Part of a small language model's weights.
Size: width 128, 4 heads of 32, vocabulary 8192.
Training: a variant of SOAP for these matrices, 141M tokens, 4555 steps.
Each number is 128 + 24 x the weight over its row's rms, rounded and kept within 0 to 255. Layers, rows and columns count from 0. Numbers have three digits each. The size before them is the row's rms in percent of the matrix's.

# k: layer 4 attention key, 128x128, rms 0.168, rows 70-95, columns 0-127
# q: layer 4 attention query, 128x128, rms 0.174, rows 71-95, columns 0-127
# v: layer 4 attention value, 128x128, rms 0.169, rows 64-90, columns 0-127
# o: layer 4 attention output (transposed), 128x128, rms 0.148, rows 64-90, columns 0-127
k70 088:147105103152153147150117115160138092121147130168116113140084131179099125118171121092121126136141083104126125125159114188151083152134118137125153167124098157148136153094128145118143154133136143176137110127156133102192127142138167132125105117069148136137121153150101114129118134104134068116133130091144179133113101171125144115102153135133131124106118150148119102141133170158095103140115
q71 090:146158152127124151073138131109062163121084103154152134140136104157076127149116161123125116117149101157150105132102134142173124097132118156120109169130087144203098121138079154128143112146124069108129128117120146129126110137130153108100104087130139161106154146119157125109143109114158133151116136129116130130104190122118100157141123137125090116138118125151125114067128131139107102127136
k71 080:091058181121141166125126108118129120143117128147124138145094171093180103181118162113122128126102067106104094121103123131152120134143169154116082148148150132152140115161142114147141140134055127139158145132148114108091120088127135118139114104081133091140132132120145138105099104121110134122119129148120104105111151132132149121126126169139159130145104146149150122107100157076121153118111
q72 089:134175162147149111083154138153155154110124114107137138138133167116108128073144119160120086139146130115180134146112148084115145088117098130130169136095123129163171167084147082089123124150145099102125120112138147123130163103125106104113131159144150140110132130135108146088115085131131139165104115132141100159092109139115151121140151155114141102127155142116120137191165099138153172137118
k72 088:169142174131130142164097126103116146115117159075159133124132105125149129113094111110166143144171109143089154150121123175148099154113182123150117116130126137107133156124149159162174082138167139133155077151147147111102106108114133158126158122140138141110139173122136114101105105122097153086112133109162139144146159089139146139106132099129100101118081118112126102125113186138122134137148
q73 100:126121136123111140109119118128142116111128102162078127090123129128119149095152113141096158133139111121138133136116140146179082118102147129150147161148145130166150143139086121146100180130150130111132151095123096083111130107129130041119156135128168135153115117116144131138143171148099158150123128126083154094088140141116110177152118105132144117077128121078147193128119114140152134118118
k73 092:135113120082113132118099088130126107118127125120151141140147156162129112091125075108154172117130132164130106137160111141113162118151088117180127110127097070201114125122116112138099138142161122142171167153101144189116124133144112124127158132135172129124103143109184153142128094179126145120126118154144118126127135143146128138156085137127115144124140098115107120129099105129122192148124
q74 099:109136123135114152115127126138127138127159146157206089090109111123130134079113149110161119130106140108162128150124128120140153148150177103128164149089149089144131106164119154120124121157120140190150128125089152112091134117128090097168150165127112120128177116140082142113094145108127099172137093094143079108092123140130135112131117100150114115121134096090162135113130101109120130111119
k74 093:160151149130109092102100124125151150175096117119127169076131130094151152125140123083132101105143128179108152122147149135144124111175116135122126127155143142159098172135107165124145144141181096112157132087132131082122134123146159146087099142134144118161180126100102124150133117082116158105115143164125126157144164120092144100104144124149135124171124113110124183137109149163131146126120
q75 088:163076164136114097125159138131092158179137131163157080168158097137119111096097092113112170103177162130152104135135085157100126127101147116118111112107105130128187113129095113108104122129137163170139143133130140151125094136155104129087117133116136133099145150084129190130139156132150136133112118099161093129072123127146151159112122145107118097146143117107125135135132119123126142123136
k75 083:143156103102132143104139106150108119116118121144134105096102134135125130160110172092119125122114097136083120123121169130121117151166181130128127147166089109098117149128138138121087120075128091118123164148150109169128138087101165149173089083121108133117135164138093168149157067124129097106120147131145132131122137095122153109138096115152100132124116187122128125139098102121153141123176
q76 076:111130137115125128163172108179143156125156117110144126148124128105133116119158154153108125110090154123119103090103136173112154092123102123097121141156072119159107116075092125085151141138107109136126126140124136150117123104120105089089143093126136107154160136154161157152134120170152113119075128079149134113123124139138161107120113126090135079081127101178140115115112118078139135112133
k76 083:136144182104157135128143090104124108134112082133127114156062144138116122120105122123113140095122117121156098102151110105149104158136194147104112162149128135147118136126139168153133150124134111138140124152143068132160098084136116126130106093102141172124134112133156163133163132103112141126200144142176146158120148094136118139131095118115134111119113137110158149118189138138147086137143
q77 096:142141115104117143112116134115141078152126111148111101104093140157136132136137131068133155137110158118166109160100086131086143179117148124125120169143153096130098127146125133128128119147100156101134121145092100106133120148149115126134144167090085081118119140124140106139134138116137111156127178099110103136147160092156118177103119139079193093127137110106169132109115167113160147130108
k77 080:103125130103133085125122112084151121142126139136117106135145199135135101097145134096142171138107134140103084090104140153135171132090140109096156112148133189136113124088102120126128131102185073165106111139154095130112152160150100123130129130124150139060160093125144104169159140163125143121107127117095153117125143138126122104118117130142148124145143115116136111128157185108152112134114
q78 085:116147117104158081122129142114181142179120164148142151132134145126150103099108139155131107130123104136139124124087128100110151144137147167167152128090120170116150110071108130114136124119136180136120114101107145138121138110130136108166081152125106130122078119147096127109110146175132076111127104110133102084105164124141080129107129117156171155106132110107129135147151155153137190112146
k78 072:147159150172110158115096099164118123112105119133092113117159139141101156139157120167152145124167107115105102144128103117148110149149123135132094099141107113123142142137124090125163156148128112119111164168128155096107114092129143130133164155112109108119165117124160107139155111141099123162123090115124097122161166115085099118077124108130164112154146090056116143100130105153125077143159
q79 092:138137127140157121121115108091129132138114133095179154161099137158120138175095110115160115164153116135147116103120157147163129122146111114130186137139150124170189141142109138183101154173134152063105099125112155137134113161132144107121118114125114170155145077119143143145132169162122109112090121114121104180119134091123125142121091145115129131123095155155093116125142117092138127135107
k79 088:111105134135133142140174087131127107133126124151137151111148128112107112124112124190110137129073099158164105156117087135130105135124169149133150140104137155115131159116182113141139103153169110110103117134193130110172126084139156174159133177156108141142102146122151118119151130083101128109146103119184143094107119137081147134125107105136137110124097132102118154107139116140104153162146
q80 096:113152165154093092144107142124110129120193117119154106130147106144090136137104107085183078133100082150158141112170121107110151099168124113141133121113124139126129120104151107120107132139119102156119147160142137168126114107133159148116103161092117139105135140167086113137181153124107113108117114089128109114166156155128104133162123137115184137109137155147099165126118124159130087100114
k80 103:105134086144136141158139113149137128121098120167133099110110093089175156095157093130135063157113143124124134129135133136152130136126106158094140169153110096121185126143129169130122136171149119148124085129176145086165132154094131128150095136139106085147127105123103124111142119144099129146116144123170128115116125108155092077157130129129124182129133098130137144122154156085116085146135
q81 090:153160166154174137134115102113107163165114124094109150124136122154091162162110130185140082095106111133097121063150098116096076132147138095150146101122124093150101129150126139101121137107144118119095104136113143096129108155142153166170131139103139110074157128088130117111098132154116126114124118094104107101119134121119145108162126141157134144139103133170171135133144147150099106125109
k81 092:088129115152116127134113141090116106151115158155087116111096153104150095123132130171090129132156127133133135110089192111124152087124079091158112142089108100142126115130128076139102162167102156148122116106143149133117108104125124127091159111131134114175119094081135134165094141136114119091138107090135113095114155148145122157100152131134140162111142174164122136103109118118114101144161
q82 094:131147160145138129137135133106117168146144121153118089107155085108131170109124166133162133147157124065122111093158111110095146131135136105123068120162110107147140137148086147112148157135124099072147160140164096137121141125107097163137134144135126130111148117152171104076133097156151102135095123120120123080131105130129146095145102149125093086121154079132129154145083125132152135140116
k82 089:174140114124140133118163104099134088140130131108125117141106161154131125126129098127136109138129169116145150126171152144109090096178090099156166099131125136136146111138129111149128107121124110128088106135164131090147118158114131098100114078056148148145170116110127150155102113134104147133106099154139151126136142122134101158151159199077137114119095109070136115104099109131125138123118
q83 089:106103112146160090080112111115079166140145130101142163145131120151130097131149155087124146130136145114112161149105151146106142136114107133151154161100124085142113143154110112106121138065109158112099095170150156111153157156136145143111116124157098097165115111130133121161156124140158118086139147084128131152139131156128124153105164133095107173127131138137120124146091157147119078105181
k83 096:085077115129137124139087136140107151114118124092102125132129119126085142142139110160082140098159117111076134096160155129104137099128109178161155093082115163114111102125140110109121116092110110169118146129096128146141140125119117170139153162104111111128121126167144114146118154159127098127147156128132156124139135114121120103172188154123138104126106128136181123112092081172152137106103
q84 091:110138096137111134143134083105106097129087147105107125120116156079099170111158126151122112171164165100138094147165159115125149156160125133121116134159164093063146131138183116133139087129136140147104073100124120104159125088127147172133135146132110152109142140112152137103150122139104111141102102143086142152114117140152119102117106148145117091117125116159100146164144129112105102146168
k84 094:150095131112140109155129100100145146134125125095114138148108153134139162130124097117120075134137156134148152147113122107149126111082142132129126126110147104125134157088157126112180160135141109136117071090136114143135140174093142141183105139173137137133148138081090091149143156124128166123152123115150088078112120157086181147110144098111125152135108178129100140104118141169114098125145
q85 114:131111093123131120127127157121154151109108120114148141125092145122160120135108120114143157169084131156159197148137166114156077159157114110132127149110187115091148120116191118129113089096131150095117115118117123104181113133155161082141098150140153128181092146141125127139148136109128116115138123128112126116131140121102121145104146095128117116174088144150114122128149160162099106086104
k85 115:097123136140100145135087116141133158113129118125139147122160137125124140111108178118109148138112128169094125135144116101136105140091099112145122081103161148109147150161155099139098101113141141120143102116091135136128116162133146102109148175206114110142101136101098075119119150102114113140138158151088106118101173131112108132177160098152123151141149134151115102144153184160130170108145
q86 102:131099081141103112084137118106067124111163102093136138151127137141111092114137112142092100064149121118097126112159173137117075139120135164121147152163137107142106132138154148141181141139159110155152134141154117167131142085115106135137158087141129082127108148115132154129142121166143130103136132155135144111151164113144148123133089110117093140137085143174136188125111125118132124130102
k86 096:118100130140135127191169151105136159170109116117126129138105104172106089179126114078129141117092095171155084104105101150142120100176189130107132163150150116127132147155125166146143137126078122135113115146139125152150143143067114115145139098116124130142140090145125134110153129114118131092138115157165155125130102145102109140090143131102121149093103151127110151087120117136114129148137
q87 100:151145124130115161155148111102138160156127122136155123143128093107119159136113093137101146133167092110093128084148134119125150101094110165116149120121105120146160108083093154135113135164136104168150172113159148140125155167092109092119101128127131107076125097110152122101110114137119138139107150124127145162114112135093117129153174119171130112114128110156119181151073117137118117200128
k87 099:132087121123130122099136125166115141129124141149109102122147098161116166123129097115100140113140104112127135188128142139055116097151132139162109129145140115113105136146127116143136170138089150184170109183115136145114143136154099147138150118089192120129150122132133160155128099096132126141114123074124111137176128138152154130123105103091155142128140167122086127143099106102153160085135
q88 106:108078172149127144118139086143121105097095102127146142122117093151159142135108131131129155180123115122172139145114046137127111152094123101121138153099118138138170115143143112099098101146133175119117137092072146143131117129135120154126167146106116152133139127129102119132159151096165085136121135148098157132098145129117094111182136114137139097141170149160116133077097149108124122115138
k88 094:127114163157091099111117101139115115100124133146144121115161156077129184115138137116099085132124131108121112151117177138138129133161093117153103107113151116114095101097114126133121112159149127107147156134148142111103158139157152155120153137140129109103129119087128132161148109134157149170148160126093095161113120196106150121133187077141155116140104119146124114120113138149126157134201
q89 104:153150089134155138110102181095119145159121152088139147172107108147132145149133091099135128112139109111129140086163127131127132110099151149168173135084117140162143078156083145146156140116144140172150125166146127126095104093111113143184090096106122145118071096123141111114092132126135113116084108094132130142124135144121104157128130126118120136106153096146143125156114088151161112120137
k89 096:113155109203144118144177140142138113129129144135136167079129141139139140107146110128104100127158120135118118079158154068126127142180132145144116120102117107121139149118133119128151159142076168078114127094118137150152162127107141134099149150073104140105136107185099135143125110115105138122154100125159128121123105094115147119154122135166155141143159134133130145182120096078135143135115
q90 100:187081100111139124110122104152167123114117171180132124114122160131165115128123088132104110088119134101144193127111073127119120143138137119129110155195154160093132113148117125078130135101150138122132072145106123130132114145150112103124143127143133110159091113140118142128131099073103165150135118128100137107112139139120081126113142131168101130150161106113123153078138141146120129149127
k90 099:178159147096144110154151155132161113164136125116136102123164160118141159147105125134175145170116109176135141144128083092116136110121148102143150144081108149150093138142133129110118136116123118097118130111101173133108120149144153114117092171137131148084158142140140121079095131101167109155128131128098103149132174125117073083132110110127125108085132120125096121115119136105133174086153
q91 093:149102164097144109133128147118086106143118096136133122150106133138152096102136100150127125095125152136139096126078163165125115156123140133099160125078149131145156156117144140101166101112101148101096158160100109112079142145115169073086111130139123085091155146152182108132137161104127135133106136107140133153131138137186137111105096127122121170110140145116113136133146086123168138156148
k91 085:129161139141138134142130150119148130099128116132118157093138122140130125169148140115134094122160086133087085140116130140124126169097130119111118122096107127145096093117153105135138149121123157158155137163106095105111156079117095144141163121115085128124135078143157093161139146129094080149145160126170158107135080105148145135141096142114126180150136189129125135088119150187115143142101
q92 085:167148145129120138155164130108130161133082106171106113127107105118140108137134106134121123115123133110140095120153102131163139160105107100142158120136104108099174152107129139122082124127121165148149137118115152087127166137122144131123116116118070087152107099098130148186146168085130125119097128155113118102081186155107168109124150163121091136112116086142108153125134156138112179134114
k92 082:139123104104135165103128122112164129162157117133101106102115109121098130113119180109105130163099109138138152109090153118132124134157121147171125116157091116141090135159168112139121085111149152151132128154139166129092141115109124105153127133156173135132137152146119082174170153143114167125172156124208092136151109131130098121128132102143160106132134172101139143131146153105090149136142
q93 079:094160135113108124157113120160197117131135107134107153169126116141126104123127122104136128141140098128125099164130161107129161168119144124151130137101099112091157117117096120139165158127142113107142153121126113176086155090142111153135106154113101117115134088120139144124137140199121147146125120074079119126109078118145145115150138131091141151093130099139100149139106099111150101194138
k93 088:108107101125139092107145108139083153072067142125139135142096144131100148092146079078117098152126111109101160147086098123096078100159144112140142143147124119129139116139157126130141120134125097142130093144099153113143129139111107103101128120113169130123147134144139165128178159125098075122116136120111104116145154150185095146142077121113147116102129099115166110140136127160118161139122
q94 105:177102130081153125140112126126154154158048096140122088134095170094142121116103073159160112136107123130131115202124129144108141130136117147106162131096170124089143145115133113107113127178137159105082160132132110095118097160123137109146141147131165136123117134120139122122131145133127132135128142135120141110174112105117152156107125124113104158114139194113084135101153130107124129119123
k94 090:168121113129061150107116114146132091107117114134120131100147155133134120163121142165157145129103146166118092153155142134147153125070098140139153143136153113090111157132143130155174126132154157099123115104103135141105092111121088096118119140187106090100146124110153091107111091125156150149129127101066151109128127132152158144120133129126114146120126156154172124139118193135109133163121
q95 094:105130148096167136157154172096127098116116141081088090132139113110121153128162080133121145122107136173087126168122138172152116147136114117138153143083138174103122150109172126142164117115141120131156132133159092092138106104137117141116100148149093134139136085075119119091089148129107138135098148111154135151148117158119141161099177158111103093156093108136140153130129133139134107119124
k95 092:155154078089142119176090152140143126157132160124102134105140105122125128152114158130138157147154115102095110113140168129110123093101135117146146082132091088137160067145119146154120152133116117141124131115140092130117104131113114123132125133144103135101060132085160130140139135158124108148120143094092137081113110151129115159155159116165156156167168115141117117187156120158155119123133
v64 095:080160118132174190131117158108138157109165125124166115183110129150104109123074107163125135105137122159138111090130126120111135140108130109107139099119114098151151113137147125127087092123114138115156090156109105142089146153110107158160132117125150120136139092108163112098099134129084088134131091168129115150123109111149095085154151112117109123089096120074140121124134126141104121166138
o64 104:149101147151133128110115167141138115170103148137104101159141116122159150080168112091107102132114107111156114153152133107110113133153186156123132167112154145127130113142136134163113152149126153157073137126100151177099104102149141079112110119160100110155105128134102125152095191148144118145129126067103123144159113132099126143113112156148139132166165148123135121127151149105105123099094
v65 090:141115128120142157091108119085114193117134150175164133140102079168135084123125105089162134064154130141161185141147134102134144160117113132105149127137139129119092105135145165107115143081132136124115142135121092134158154147141107151104115163105102101162133107120103114143140130117143143159074140145124116125112127124121104184090144124164099120157113140109129124148104157120128113100106
o65 098:113137148100146142189149151122172111140130154071144119129136148091153170167110151142162156174113116108148071118110096160136097133123182091118144150118154132123160122125123095092129144150120168112149108170134133121119134122114128124126114123112101150112127132168169123142113152174108097112131087128112169131119124138146114147118104090083162143118148138145134136113136161171155148113104
v66 107:110131174124105157108110125095175122121148108094111097165126145116089142128087105138150105146125127135145085116167116108134136136116130100141129124129135128140172118132104100171099134099118172085128120155178151130119146149161127134063117124111170125135105107133166128135125098155150141122154113146115144134111119086138067154112127110112120143167101111159165116119115106141135091130196
o66 113:152128116160122092124096147106081100093126076109134092126102090114103146140137107101151120140094162139131137181160149105131050137135148118124122114124159110135129155151139146108134155118162143143139136148109118107133107161105143099138141161138101140154121101101143145142160149102166115100115159141121132143180109160146144141119095163126177138111136150108111135156122165161137149108075
v67 097:141088130129166114081141179135106132164125137126100155123182057131118128127150108116145125176112093122102103126125090151152149109122116124092147144137143119118123097148137100145086125165167092137112140123127146126137113168136127165105126160114109155138155093099134163141104154081139129130120128094131102169131159126114156117073139155090148120166102109117134143154164085131120125124127
o67 100:148139132105109108144122135144121131072142141141124162157118137077103143132148149182134142095118149121093133109095137109120154126092107138081095083173143132139176156125112125154171146119105149109078141119123113142096135104161117151120124133083142124135134152153142073087107151156105130086114104186087152127106098126119145147183107149142137134111143130158150123113114141113152119128121
v68 099:089094148106157134149114121166119116136109120134126153132108167123122145109147123094135123114117129123136135137105150134118144113151125100095069119133136117164138156133158161148128140061113171107095050129129082126124152129163145130109141124147126117073095126157108123089154100161161102129146115156128177104143115166150102137103105145138100150166137113174091093131110148125113124127113
o68 100:150155112097127176121118133137130120137172136138157099090150086131112161141106142117135118135143121147113132090167118145113096133132100151128149120125102134091134129153119119099152112141120115080152173170105168132161143203103140064109111163138103105130143140125158145115109147110133163101097154149136094130144157097118176134135154101152143128088134139108171139153130114105169135105122
v69 106:115129146158105160101134089092095132150117132132125143101155125119188140138155107133147152166121097095149157141157136151103139126139098147146131101134129132096120096118177109130127152183119113153109192119133147101097111092162123119120128095156123131122149125124171141168149126107115085082103150125123172163102140113118117125150108115094149081125095127124161170112141108121140109117172
o69 102:130113104142102109138127152138105119121146121124109120189111135111135130118137109173128133115115161157114167139146105139152094131102112146112146127152127145088125175129132105159118058099134153145179073092147124114165137157147117167151132139120161142161130129136161147124100134140115134120150104144158154145091099171107160120120188123151119115204121123153122108111120160152137123153104
v70 085:090112108142113133137143111132120093104128149149132149056127115135126179141134159133126150115093180087122101131120151098132153135155138093144108151148146152090151142066137128119145172107109124142136128146104081105137132142135122115156121125129145151112125089079125120157160137123125153141151116145092129111117100118114159132121128155172108088070142174115136120130137193136149114119089
o70 093:156140161086141146150151130141136190139142142122090106145169135149114114136101159136099119120145125135092138089140117134115094129119123105090137134130100117173058118140104124118143121079142133132181104140163134120107170090121114106112156128166116133147097123149109105121092121120125129095150119093153117107086146122120153150155079130144114144156111098144093090168123119105089116158149
v71 095:157111078114134115063160122135164114105132153110128094122126138176107127142165133133145141144145152115142120077137113124095112113068143143089107122157131140146124154148116206111139145097105126105085145097132193169115153136160093137108115108139132172148135136136138135129139156147174144117128132150094096104120117158087144141108109140110174144122159123124135129144118133136125137118145
o71 105:131114142180169121163131127125136170144165118140156117167125126108148113136104099131118072142157161121113168161138164095148166126156145132144157135111142139141149116105117094108144151150120129141150103140159116071095174155088130113137121185144184083129159132103142108148166118124145125103122107116140113112176120109166145084139115114137115145117106138131140132137111144103143117136177
v72 102:153155144128117101175145154112114112093127127104104110153090117131148091141152142112109116104138102121129133093145111099159130159122130099092135109131115047148108133118111152163140106097156095113131066104114139157134144118122138144151141144128147133181104117098146102149102121124109139142110112173122117147135098149087097181139161178091129130104112117104116152163151131159112124148089
o72 108:103078165135153135126125132150160140162131127152155123108155122160101124109112107123155122139100115127156091146124126151096140123112130096123116117072114155127184138103147101085106165092116128136081172116151120162147124144132126129106133154118081118096108115164129113120141149114126093129125138071111141124134133145111117127145120140142140131198129182156116101085161131131134123086185
v73 098:132123140170063141124119124176140129125125116110111127147117079161132175113083103153170136110115160157113148107134155093137128149134138120123151110129132137094134090142075113126105112154136131181140140112156133127130118105152102094108124169106108135143122153158112149155179078111085162098070129145123159132145123126086118105156128107123146098102095123109139093112130143124149113149113
o73 103:152160129104173128138122131103124100130115117097105129122142124133129108192144155137129136154145123099115137133126111155115124166139140088145086106145153111137100113132174120144168164132134091069104099152136100136163111133118148162116166074138132181110131122107166106119123104116147134143128123132166163100120096150103157149117156164160092133194146167149131128140127100121159122124111
v74 084:135112116163159146146139127095116164101160138106116156122160120163131137128125068122119128145120148124097171115119115130131138114165144169144088110126104116114152162154149122151116124141178114174159150100179049100134132164119141147126141137114124136116129095131086091094142128093137125172115108135089124157115172169117115113091136120163099123129136135100084120137146144121163138135133
o74 094:136166131113124155140107118144113096186119116146137098113096146127102120153122182123115115151107081120179111078129168107140154148097116088114157114165143124145072153141118134145131130129065129094117130127152125126102103136130102110135104126103114130138122152144158114102100112146124134097174132149097159102081100138140159148122110176123091105100120095140134092102137121158114115129095
v75 097:147166154094082109179112089127115087069182125173151121112110142145177137076121126119125119131132147134138150159128152148119126132176096133093119161133103117159160120093102103141125122094160154135126096129129105133111129144158166126134115162114141186131115106123097121135136147150119159115126137133133137107134098144157147102164150098129162158149126146135142143101150132145099120147078
o75 097:159116099135135170114165135144143092148125109114094144157162099131122125160167171150086114080144137089117132087130085128157132088143129133165082101155127114130141131080129121158115183097158106098120162124179133135177120166108111116118143099171098130102119108154141147106133090156131167139117127125150140108127133133130138108141139135123098137116106112133133093137132096152160128090117
v76 099:134132122078159110146127141115111128135128127145148143182152094148118113137131129131179083137138163132113145071152132121139113137139073096094116120169161151143154165115127085133122119116096108100093138123155160137127142174113132182151135142124124120130156112127158125137156134146136134133077096183098115116121116179146117090108160111114135164146086143122100156127133125090112113137162
o76 095:162123131147104168107151139120195085090131131107129133128137141107115174092157113139111152133135142099123096166129123110164156122084171147088150134100135130091122161117143129169129181170138107132166103120130094102122106147127121083118081169138121121120123162129143084130098131105145137142148138141129155121149086122115153115149136156100125111118127092145147115128125117087154139074120
v77 088:124142123133178161134168154142125121126114105177089119136115129141171111108117168060083135109136096121126126149104180138139118173117124072135126128129104122120099126105119119143141137124153160178119108100137112114101119103087122136115113157129129109084168138143100153135117104132113105148132121165114171136134113125124120076152163097153134142118158129133108103124141129139092170189137
o77 094:128141104105108118124104103091163154112157165108103133116110133156104159136137091136153127150112107131133115110147094079098151091125123159149134093104116146135151139129092142105099170162162099131091148138144107161149128144131122126129107089128149141158128098175144136130105124110158159105127128086130113100098129098088126157080139121163109117151162113163154201156138095143110109128102
v78 091:115143149095134179132119133133114120149117108043111162131155118114137106142119087145129123142136151088138099155178151115107146138113119143158106155132102131101106128116178133094135090115146159107104122123118121161145086103132146112140144124114107141151121164150135104130118086140105126124173144115161129147163113122162080152145141106148064147125088148143131104153142190134143141115147
o78 101:120152161100088095128081136137076133151100093115146094110140129161127115063107192107131172128151078141098100134124099125146107167129155144107140167112144092151136161132115122097132098149139111149149120121156104171158132128154148159169121142122102129091120149117135180118159133154122151124127135129134119125147157131121145120129117161152122074122149158140102104116108133137152116137097
v79 102:170131094122164137105149146115189132164131135093093120169185156120133170156132106135097123119147148128073163108119119145153127132106130131134099143109102158107079124145143062141119124156117104134133153126163155150126119098112130111117145113156108156149166127153154118131121162128104145132091100116134109162162140116121087094125122134118161104130124145092120130129170121111155153181117
o79 103:108163175131123084145108108118122126101111125129110127125113110116150111148140130093146124124110075136137154143124176119120114081110133114136154129161152087175126102118104147115129140151150083121125121085128105088089149109138071098160092139129192121128146128140096102116148125127141125134141104119117123116082081142065135080131150121144160104147117163110124136090104112128113119116165
v80 101:121085154176139103099160101121103124124115100127101145178116152127127137100157126079184070180140136107104127119126129098115135146134109119104117086160123139126115143109119149119147115098155140153090134116136119124121136157132139148193137172102111100096102175132147138135131142134160133161096143129140140113146129150137100145160089120163101146137101169136091172087118125143155117123128
o80 104:133121134087101162166157096116133122149138142093141120095148104128095123119145094139152167145133107116127117143139146131127108155126148100124141123100131116096134138130170144172093159171131130094156120118135144153194112131140137110145132188117150076119126146104147167115154113124122135090112106143112086133114068155125157123132160142102126106119090073144161107152126085096109116111158
v81 095:146125122151172122127150127141107138114081132124142122083102152077158125097081138165116147184144157116106093114125143164129098124139129137085095145092089153145116098082116183164193154120120145112098122114113110125127109138130152136159105117135103129113138165104176095140130158128114127119122130132153117097110124156161154143147127148155147153120121085141125095114135105152109103131097
o81 104:112110156125094149108121163137135120129130122131156136136166132123119126120126153137085104085115135133166171106090103084118135146116127125141114138134144114087105165143118114084108143158148063127123119104143127154145154145101142146088181136128148123111135091155117190108128098138095147134103116122084106098133136128119113169154166082124120131127132132186183144128133114072136148122138
v82 108:120114122149133104168136097118141130156087128085123117116114135152105108143135148101123157101124160137149120114131153098124134150127190090137072102147150130168114079109101160138121142136100115092091101118153138142164132128141159118132113138116098093145117136100139109181103107169170138152143096145082136119107130149107146124179107154069110137103115185158111137145139134123109140132137
o82 103:150146108110154118166091140168162154118170093154158095113166138137133121136112095121133129156143154126096114153132169133117168181145110082117152131143103136099105119126125127087125096140129112182125151160128096121137151114130125126148103199116109132121113127135112151087132115103132122124123153114184090136148095151137100106090113136154144108114109106139098113169144137094125150079150
v83 101:139094150086137178147145165109108179091128117149134107135117180113141162155146119156115101136136115109111124081150110104151142172083095131137119132140112159126144139185089160131122097119105154140139081139107099121099131124097132107117123126111135172130120155156106136136127137122083114144125120138138101123128113133119109130108167078132181152143142099146086121106159133104166148172146
o83 103:110124088129141087107097095131153100134100149106155148114120096182105115099125122110152147123132124113166141138130125140140132132106179126149166137147195140147134102136131130156088139132131099111126136148194211123101133125136098143091127156132156120155122103077144107149125150176135140109099114124136125126137139118149099134145119152117127101167141127095126133129117055127140109147123
v84 095:113103120120158131100116154116106137125146137084142145140129100116111098109073152125154135152155191142134126153140080110111102104120140127131118125112100097152131137126149152126152125116113164159177152093166083153179131158114085123140111108156099117129128114154116132077117139155151208147135130119117132124117133146111147130131107159112159128143131143113126130132071103136098108067114
o84 113:134133148139103151140144138111116096131121119163115091105104139137151126112143134145130085114159139118156094110142148146164081184154121126099133178103164138129074144136087113123142179136118143118136104151070087117096112126111140152115181146158158101145130132151129167160138117119110114156137151131092108112114104118129076136147111080118124125115156146153134151097105159139171135161142
v85 101:134127148137147110119145128116113109120148158186124156146149111119133136190134116094114136159125130083115146095115122124104132124120111111103101118069122109122155134098122121129149093114122117110125137120121075154144109158164102140179089127098079115171135140123119120139102163112171146158115163206100107133121131149116139099101154135140152123162141159109100156164120121123111125103174
o85 107:144084150126151182143129130150176130115117076147136113122099141090105122088128144140159103095141095123141095185159142126112163139142152184113141100127132126129097128129090109133113155124114137140109123139167134131154119072114118099133143164148137141157099123131175131120145126158112130141150121122110095139051079141172119140152149092140130122143124108140097113133117154137114149170136
v86 097:147187130139159100121125119153126142125151122113104136123106107140105143148106143165101101115119131110125143147111147122125104100113165114126094137069123162125151179129148114170171082146123167151136079147118126143145117080144122093151132135140145121149108095105089145070145119177101125125103105086151130122137148158133142070130145125155120120154146145147095123145116137176098099124104
o86 101:119110101103117151115128093152105097120132133127117131120162086117124096093140191073133109128164136094108124122118137116127130150167086132085113128182109096124118104152104161125114175151119108100116163130139124122148114160123103137095143095116105127139148153118118109122137147084176112133130120094102119111094069112127123099089137124158130146135169163083120153121130157156146131169144
v87 111:154137156158113130187110090104103120117127137147117119110116111116184160143139155139145145094109152112131109152130135151144149145120140159153078119124110099150119096087155159161150134075124146121138119110111093134105110097142119124111073083127159160101115128108093116132154113124106138155115124133158116132104085117150115160153124116089131144112161163151105120103186115137164175116156
o87 110:135112100098135096109123129164145132123128135095144136127132164171067102145085130136108095131125116117128126115142111154118095130184156129156141129156166168131131135121131130143132114112147087119155133129124162137179146162127143184158110172114098134137101139155157132121111107102127121080113145089097148170114169136087105110118120113130151132161061143152121100131131139165125172130120
v88 097:117100155167167104141157104121112137099113114119157111103110149133124109127142128146110156096128151113111123109083162118117111116130144139132107114102179115135103103117119115097174121119101084117134080103110173118118113110148101133156145129140105110177167154115174138138137100149146104140104122103116158137147138122074153111141078150116113217095148164142151126123126099147119147133121
o88 106:119131154112116124163150151138147158164155142155126117165140116091163107126136127093134120172089147123141167106120113134119173176102115131119093109163114179100136091108164139119116145104174155152106129134125110165172129183142117165122136151142158134106112135139105114125108110126098102141120153085188100103135132147139106133121158124171141096155139101123087134144142167098117124127135
v89 089:088156126097143121161086062112140117153093110161112140108147175090113157079147151112105163132140128113140147122128121155126160134121132141116119114158123152157146160112098138167149107083116166134145112138152069109152143131126128174146127146084109153129164129123126110089141137153119129113115094120134132084125156106108157106086167143153147116173131126118130097129141088145117157125105
o89 101:151117125153112093114121137133119143150143142162096160093099137081151120159163140129131114122117180097153111101130142143148138118128098131137132188164109115137145120165130112104088148096149143091147121152119139138150155144082141128082118146134140135165130126135159129113142161115138160115145112151094117146071174147160083139108088143153118135123143100090152161140138124088178123092148
v90 106:100131082154134124127155120193111124169092125128103131170122128146130093148116121130133097122140110172114138130098121172151132156129133124110099117112105122105116130137132129140153130136109154105161171165138163116124115069122136123128126154137106106152128146118154136179146114103134104089109138089128103146131144098110099133199143106114117089117122167140152079123115117125089117176184
o90 113:108134153128125096137112166080155127122152138077106124103120163125104144101114145105104158132103108170105104143143168125107138102160090124132136144121138120120121126104183121120108123148126106139130145098095083169158122128131154120154143097127175116155145116143116127099151163104109145136127074155174141147176082128137137096089164118147106108158124149136124178136132133179104137099122